Part of a small language model's weights.
Size: 4 heads of 64, vocabulary 2171, 11.6M parameters.
Architecture: rotary positions, no biases in attention or MLP, untied embeddings.
Training: a variant of SOAP for these matrices, 183M tokens, 2796 steps.
Each number is 500 + 40 x the weight over its row's rms, rounded and kept within 0 to 999. Layers, rows and columns count from 0. Numbers have three digits each. The size before them is the row's rms in percent of the matrix's.

# layer 10 MLP gate, 512x256, rms 0.257, rows 176-192, columns 0-127
106:505515504498510491495543529422517458494510458529449484501600481519443519523546528501499463470559483500528495526502421484496487531500540517492523530497483510522507556560464549540492436425446460447444484547431463531539576495467501522497466490429529512518481460486543523512425474527569481499445509433549551572482430472554493616501460517540524535487512433581539477436469427510457547431485
104:529512515488494489425527420491545485439581550499529456472497518494529451447472498468452524486566477448516483509566549371517478530532470509543539502499479512508509444489486447547555455464483483509508535496553460487520567499522472555458542480505434467518592440536578521474484486473548460452528534461529471490466564539510469497545527514518449483500439523491492493511453542501473512447503
103:541495503503451489533473495499461457539453482476466525515503457548526562525447476481518537491457482479469480488502502572475468458512515510545479489522495451513514448470546473503504540449460520477538467434503443547453514478567502543595470571525565465521433531554494512546543464490440435497472525471476506452482514477542577436537523544528495544501479500474526477520511502482452518526493
091:443477440537486576457438544430459532453467480536444535469461468498517533472563526547574439540490538483586529524501509511488496470503531410452497495469469483505479468517459484500450497484473519536444417535510515524525466472569449564485406479477565438470548531516557546503482534516535497474459513540507523511427465535500538489514445515496434496449387497506517501531438439513496452526456
100:585486479469467563519531559513544504504514454614481487511491508485455501498456471507496473510492446502511504535524508500525490495503528572488516553538512586469527513566417549519485471497504556583489484585558472481465463553565533522582522540453449499537469493427505512481422467432498464479492561532545506545475552431523441529492450496519604460473456488530532400493496416535513488484501
109:487504495534451505490562494456444459468502544473521550498495474535486552510484530510500517543464491477542606521489503505529478600468508455534570470441530496473535452518482488486435415546596510462464505534506601524455514496464470506487501466437500571473459517539364551530523502465464530633475559483496522462482476553490525473473508496516545447459506444515497508515441552449475568546521
116:423443505528542482516517505481469553475469464441480550439512507464477490544461549441448500421468457526545392472414528474494533465465422491491501450529601437526525530530524563443498517542441574497454515541492480547506480489543511510538535452525521457532522482497499477529493569517525534501553474532427446466496530487415547518532513454500456490520527470435554546489469494518441479496479
103:446490493554445484451500549515435511540514497563434499473517501469562469496490549442458448471498494532407515519515548430505471494544448482525475499486527482597488444501563519481564436544417462415495459529577524454512545569513504512527524537428460466529512521541410550527569517552542569484491528424484511458511531541517533456415463490503477544484524474578467532521453500462479569577507
102:528515522504557533581514475518499416525467531576470507480494571453478444466478532547488516512522481555462536524472490575422498472544447485517508542486506484477560487577494419544511455431469483444466441503501568499420492512525450529450497540445543483509451454391545539505511437532577477497556495507521551426441447468488503501535539507462537477468490424531527490506489459549460478450467
104:505497466465536524488475435470466562481475522458515504484519475551503508519451490458506537541502487505449440506482495422552508488500439547553543514458469509532454462467503513429549439513400555528505535532497496499509467555475486444492533455422475524548501493466464466499451480525485569443511424508465565498548468432453483542504478503486512498464474482472513535453533539498467508517505
104:512437420553510443471439500464507505515509518490449485476577502544462477482453504494460475552484466515569498493493451447437488435539487478526536498484527485525473483421483534519568433467490512486455544438529516521554522453560505464513454545472540497493582518467519500501477462534483449447455485513566493492484482515514533461511452533508564471532534534555481495478535464528525536513518
103:475544523467433555550500530560483493459526545511424481558476527502504474497547523576520469487483506514458479480555524537525519472489413515508467555405546497462529468509463525507524513463547512467499404525561484494526509423512506483490571544497518522500450523517514506485597432518551498499484540495464391477451578507452476417573540477481490518524539511482451538541510458504497409494544
090:537519498454526449562485504487501577541481524461588550524503526496500474547486525569515477484461502540479451464465503526490488476591457515509516448468511567450576472520471499555492497564465519539531558503560479477543463522424511493499455484484521538564517417522517544485562513439487516431493514524522499468542497505445513461411434477449528512491514518492541542491444471510487421491536
095:550476475397496492608476490428461591487531527501501459529482429530451463487469522449496486473583465505484537511525486458549556517520504516432458541492421492519502454422482561510446447512485479466501451480504429516449482542501489472468524490466485509468498575535483539472501474403486472458455485533494471463514509439508517563535477512561532491531501472497451503553521467596493500524532
102:443556445530504502563512557500558519461476473467450467581476500527487500500511542476460453509491520468478519528490500540493424500538513439488523531457474456458473516593518478573511508549502495561546493494488461471505475509476508512488498503489490594502558503406426473467489511519496549440481479529450451446458454405434504484482503521465522537489507488462532596539469518525545473491575
096:500515438573477515342508503491472572412567523403471459508540477524554417561587514561474468595540466530508519492497540477494501476586511599509473503452534538514486482503508497469544498465520495433524542542491553488483484502526445506476451453566543491438541501505491474516506519520511423516428463587480476451464478529550545540498530576585500489446446469529460518503477447493505482484521
101:519531520560606581466468499529491468527469513436482539500533475555527482498529484477466505510417445483459460494526440477439486514547533462442455535493509485397532484490527522521532394476510483456478496483431454563487431497517496482467554526443434554452503461546479517454458500443503475462385458491467529541487469453502556531471466449547515510514483546575570496523456504450428497524542
# layer 10 MLP up, 512x256, rms 0.269, rows 176-192, columns 0-127
097:473496450524489518449467512561509514486538486489554449503470513460569509555545567496427538509536483500542560486492530476515466501469532467450536501516435525474493463506547506504516477494501545559462498439552495525438467519410531587457559439481455460530552533491489480539528517551463518400470493496466474469550527505549527467544455491543498485483483483498465489464484560473564506439514
107:559500488540460506421490464510519485494508546559497473514637478430514489535553532493533394423482465537438535463486485501418498515463548578572485494527451469509491515514593564557495517507523496529503483521508560506448439560466447415495556506527486561526524497510446542447554480486516600503538543470495547472474502519512587541525576506489473486541483501524522488551484573490463484510500
105:515498544464525519481564489496474493560458454461444462437450586482512551507465517492609576508509522540529613519474556547558473516543451488512511522455527471435533441488562533496462508466445513480426508472468445506445474533490495569522500496516523449508482515487547477461495460504514487420436540467545490448446566460577544460546508528514490509490492466457445476548503500480415473557476
092:520524500481506478519525530514486405505494466501518471398411495446454476557459530489468456473572539533572510530512528451551523467554491551506499531565551495452495467538496469518496463486504523491450488472468515535513480475440435596474495453487585421477452524519547505501461502517554456464517442443499517458525454527559491516589519463473465537505489404458589538557506503546507499525492
096:596555510534502436480571507491516490488585528481511482558541494500557575488468503534620505524511484495488468496502535550482539480569438574467503466492435494520492498468444508508509485491492498484459460527536554449485478549533520482479535449487549525529526498531480477547436519485476481442453441492553453501540553519469530503561511411530409464516501489500537540458518500563558497464468
096:498513484478566458475506534447524512504463544399545594480452458445535470543432548469485513503462540521507555534456493506532466514516490424502505456499480497453518520476523515516507454498533593431442509488510553453459502455462535514541480481506488498559497508511490565521527570482469478518488490480489476471475451482561448501450433541552470530391560510503539492404522551476488552565444
114:440508576516508492535430526514485467479431464483520557483557503499496532519484534457404518477550434538583388479454496538492500438516502509533519526497594490495470564504453551482495514495446542471495474537433463495571488516454573458544475429550548460511505513480472447512501519523503490502509457520453518446534487474473541502505490472467442484521505487478499487501532458491486477523509
095:512553587523540468527529506434498462488476501452517500466497446454523541471532534517526537605447517490552505469529478481490549472442450538550516539526429461500472503490493509460427446489481470526440527498481447493463542439456510516457472528477596550512477562597486479530445461438569458505526460484545568437489421495507482449467467501444511482437457465506495523480504490523557431445443
102:516504462527439531514486490505458487567454586520414457494497566545456446544499565548554520562542545506429518418452452493482586449510520569574513413448496534465486498452548476483519521487438549506500495504435478539502490504477518439547470490495524466550470436492521522502515486479499489482498475439406522492476521553540549557463508516492508493514575469485521511509554470519547514537543
112:569506519449466500570521564536492566520515469519524467514540524381556473498558527550552560501522449511488538449473506541489520526477485497523483516492500583494502475557501525499458543528511541520477509538528435538432499520495541399478533495484527459444542423463477518557539544479474461545459479448494525529448477504536432460512529498567483441485534331458539489469548461515462515461515
103:498504502498436524522411500489563494564463480464470489478484535384580529488539559541464456447494438477490498488493478461439482493537466523503476506482515424477478476470510545570472456499475507516542582472475476481534479473444505546519468482440486533512448489478475453463460483483562569437458456468469525468460486494481541511441509480527521517550495526482479486450530463586489483602427
097:431522482474521486504507514497564419443576568513472448520532459460563530456458493503494476486503502452480500596458556484564484483538466516474541457522463448474508572502508553500506528559438471492465487500452462436491497524451525458478543507471469548498527553525500460499471551505520486547542484469564531492561441549544485490503498496495520527534520452442453463519473408465493461453500
094:517544471465540524534471508472432481493480560484483557418531537537462492518486535533482546509537473483439475487505533433461497525523560430499505493493452549555501543462465506516541504550514507572518516481490530511481479456543455507511465499478475560470487533468542524439501498479472477478483482454516478423506480473536529546550499453495591485477454523524457566549439452459459495585577
096:509553549449525494474515470563500446532523500446484516507436533491503557538528477482537503506531498549538492591471473513593549484514567522477435442506461476483557531481439430490562434552597522484566518474496396506447507497496511425447567508545475578515498507561554503485499413443539474518511528509437459588451468519565516491515509478512457459521468456462535541480430510496533489466517
100:394474475401507487450484502526452504449511539466593453488406475490459500554474560546498611525543533498509496542524526497523577420509465503480534492562522546493441502408500450530469487449525581542430514436501528520517506451502531531492480493563510579576510524504579453498545448457579531560522501477513448570441441419553483463539454545520467445517482443490551496549504466483472510504557
100:462475511498461490451516516585551462512516449523537449533506519492576500426542421523532506556529501560502493417480474485486480491528487494566455499505526545489493502543528494507471470442540537548518489471477439535520529514497490505499517449535576545451544456588529503491509505482591447506513423567509467510592530483553493456568489495482496469443524513563542466527479575538427463513509
096:523475431497495574494466535489548504436528490489438521507540550527557497474401540496533437515516483469523466533495443531527539438531514458562489545435562471536425433488496546501567571523511544470500536476540473451473546522514508505539506504570551498536452483522559531444482472469498569516438534498540554490544570538503514519548600437553551477558457421492510500453469505488465520499474
# layer 10 MLP down (transposed), 512x256, rms 0.255, rows 176-192, columns 0-127
101:491439465447463475417508509567461518522547445480503514522528431474534498550541546466524437492502499537564524456509495481533516483457590503497520476526435497532448494473453554486501496522468526536535478448551522479429551542493512524484581467566503492547576449499523545568453453485519537440505497538524460499518510459511473484521484532523381503538489492490524455469464444557484480469508
105:501473436564571471527495503514452558493534524509533452506499559499503484480535466434512508513485480482496553523437452523479500577553546500541475478583463571516444498497430482459503483529539509465545488477501480467452513540471481492435544523492491530502466519503538514470524524443486491538626496495532481527496518528497533548526527486436493490522398522531502485595450567472518533434556
103:557530511461506467531510499517455415476510466570459515506539472545496497474439533483570564453468489547453561503428540488517457484522585512461469492513508505537471505454475495454529523417430462525519526468476444547464481514536492494484427523522561488509494576461490473553469517480513505501559461532503532461506490441519524409491530461559537548516495526462628564477449501498463486503540
096:509423492539494499521541491494434539547534439505499545528597488447504466571496549514421486452489569531566515523477591542475455443548551507555561534505444505470483565557548516447576488435420508526508495486473458529558497516518568520475547549538475426515528556469453459558524552526483511416511467449483443579538475532529465454538459484543502464461489491506437500570507477505517462483374
092:509454493484504489519539529444452440448513548466487525542574573492503495487539545495510510462544467450522576439462469591512466521507443493481483465451442508531519530574446549539499500521491503478521474554483482543558500537534512535478451551530512539488444487546502508525524534491421546464377518540485496488519535468510531472508538524544485493490470500510480503463464520542535541477558
102:565536499493463510536501524545502525455486514497428522565459537473499545517493566482460587574460514461529639525453486484501557525490598489512571538488488528510470490491488479480468439429561557480476436498470636525509510436445466539508462528455521525470498529560401577504496482456486463553496509529527518455462552476586528461508463501465488508512508454542510477555587505475472515548489
092:472499513510485482538457513553474529491440504568458472447574502440519530479560520471485484487547496495514452450432533470555505498504507462485426517485552516449477491486493475531435510522470531452575508582439469553522562512422370565456466576525513439587473440454537439483553506528473520510463501594469459479509535535524446519496568502485402504460514578469445499565565458472447564531571
105:517508494522511447510509544473475571519487456451442487532458451469552520481580499480433506532495491501514473496534560435493489455446579527464515466516552521631480482480481440444499488468480438513470468535449524494483520466485504487501508491495501519539553547571507539555510430438536514520500403470544542524506454575497523430449535488481454528575436474554478388559491454462542494499480
096:545483515453536473525481491384588599499515421520485494529480533459573450502485502442417468464428501465588468489455469483545578529465444550519500521505548441557497487476523484496480493424503500470468538479543459446596473485504433493551575525516468567516391528530479467563505560491526529516488529486472553481508480502491486484506540490499480477527527454468504464434520477540553443516519
096:481435503456599465490550521479505546503487512517577550420384491506487452514445485543516486494481493457496512488515503512580428537496441498511399503558506466541508454478504535516609555483553478512535478466485517566495519412573531542532473605510482498415477524523479496536544504438545512441445643506509399494465496544539500479484556512506508560479504503519506500529481597466481523488481
106:506472526517491544549433460452534500588532527507513462420547482506497553515438462506518531528572503399490453489499529503441432441517554539504514482477474435477521471526487584498437510426525444548477493485419498482521600488556467454505522557589445459445451528432450497496493505452531548544564408518494502527489515502515483558529515508554470527514447502522548540532542550548498485472524
103:481574487513513473458565502477476519431481544521480547504453549528491529497476474539506557499523552561488466501465452518470487560563502541508499493469480484467434571496490521552475565494479516476428522575480512495481458473550500516571472586509591540500424522510501537430546440544547438523489588519480467512517538436483507526551524509476588570484565453519451571506470533535540439515524
093:538455454522568484457468555447472500520509505482534518511516447540517486416569474469549490519475488448464476469501475470592452532521379570547532464482593545590527593567485518462418522516521511500542470514531468442528409550504399524446442491518472516513531500523440515544510515453479510546541545516492530519471531583518452486517493569614447453487427505514486465499533498461530557480482
098:400495491559535456525467429521440486520419538460418469531533523495508514518476518515506569542455441467427456543475415462506512450526529537550498504482459542557411469491440490493429458545545510536463508547478517554504521547486451432521498545461531474493483538533492492487586478596472458468512471472544440564534471467551452513471531447519533471506466527481507515477532505560468547447478
097:513503539557502490483463507456458507580455479551485530571584448492464532489541530526502556516549511562516509506484484578472522503446507531466500444639483565496503515552513483463498492479487549513514514510482471401435445461549484443506667471528544489511453521530534537490493479520502457450499432462480458605517515553585550561513552533482471521561546470531531527519448469494530561486521
102:479558519519453506534445499479497608500592513499505539495515539476500511519523480527493510486531470497528527527484428501494500523559555451555487430454545443436456514503462476505468506536547514511510520431445518528456465534513474484564507474520516484486502506622452506492505503510500486488465438536493463506507510547498572562552465543479489524502471505509508526561521457478487476454506
094:439534479444501549524530428525496464559533522489511532483458408514545460487511497527519465434415474515549520557491494519489526474469537479481542527499540547527473434469526495467531461520526439502599481502474464516527466465502497453477479513499495553453486479467503518560524543465476424475509401500482468573471543473448480528484527517551503529526447565527590559543483515490445512483598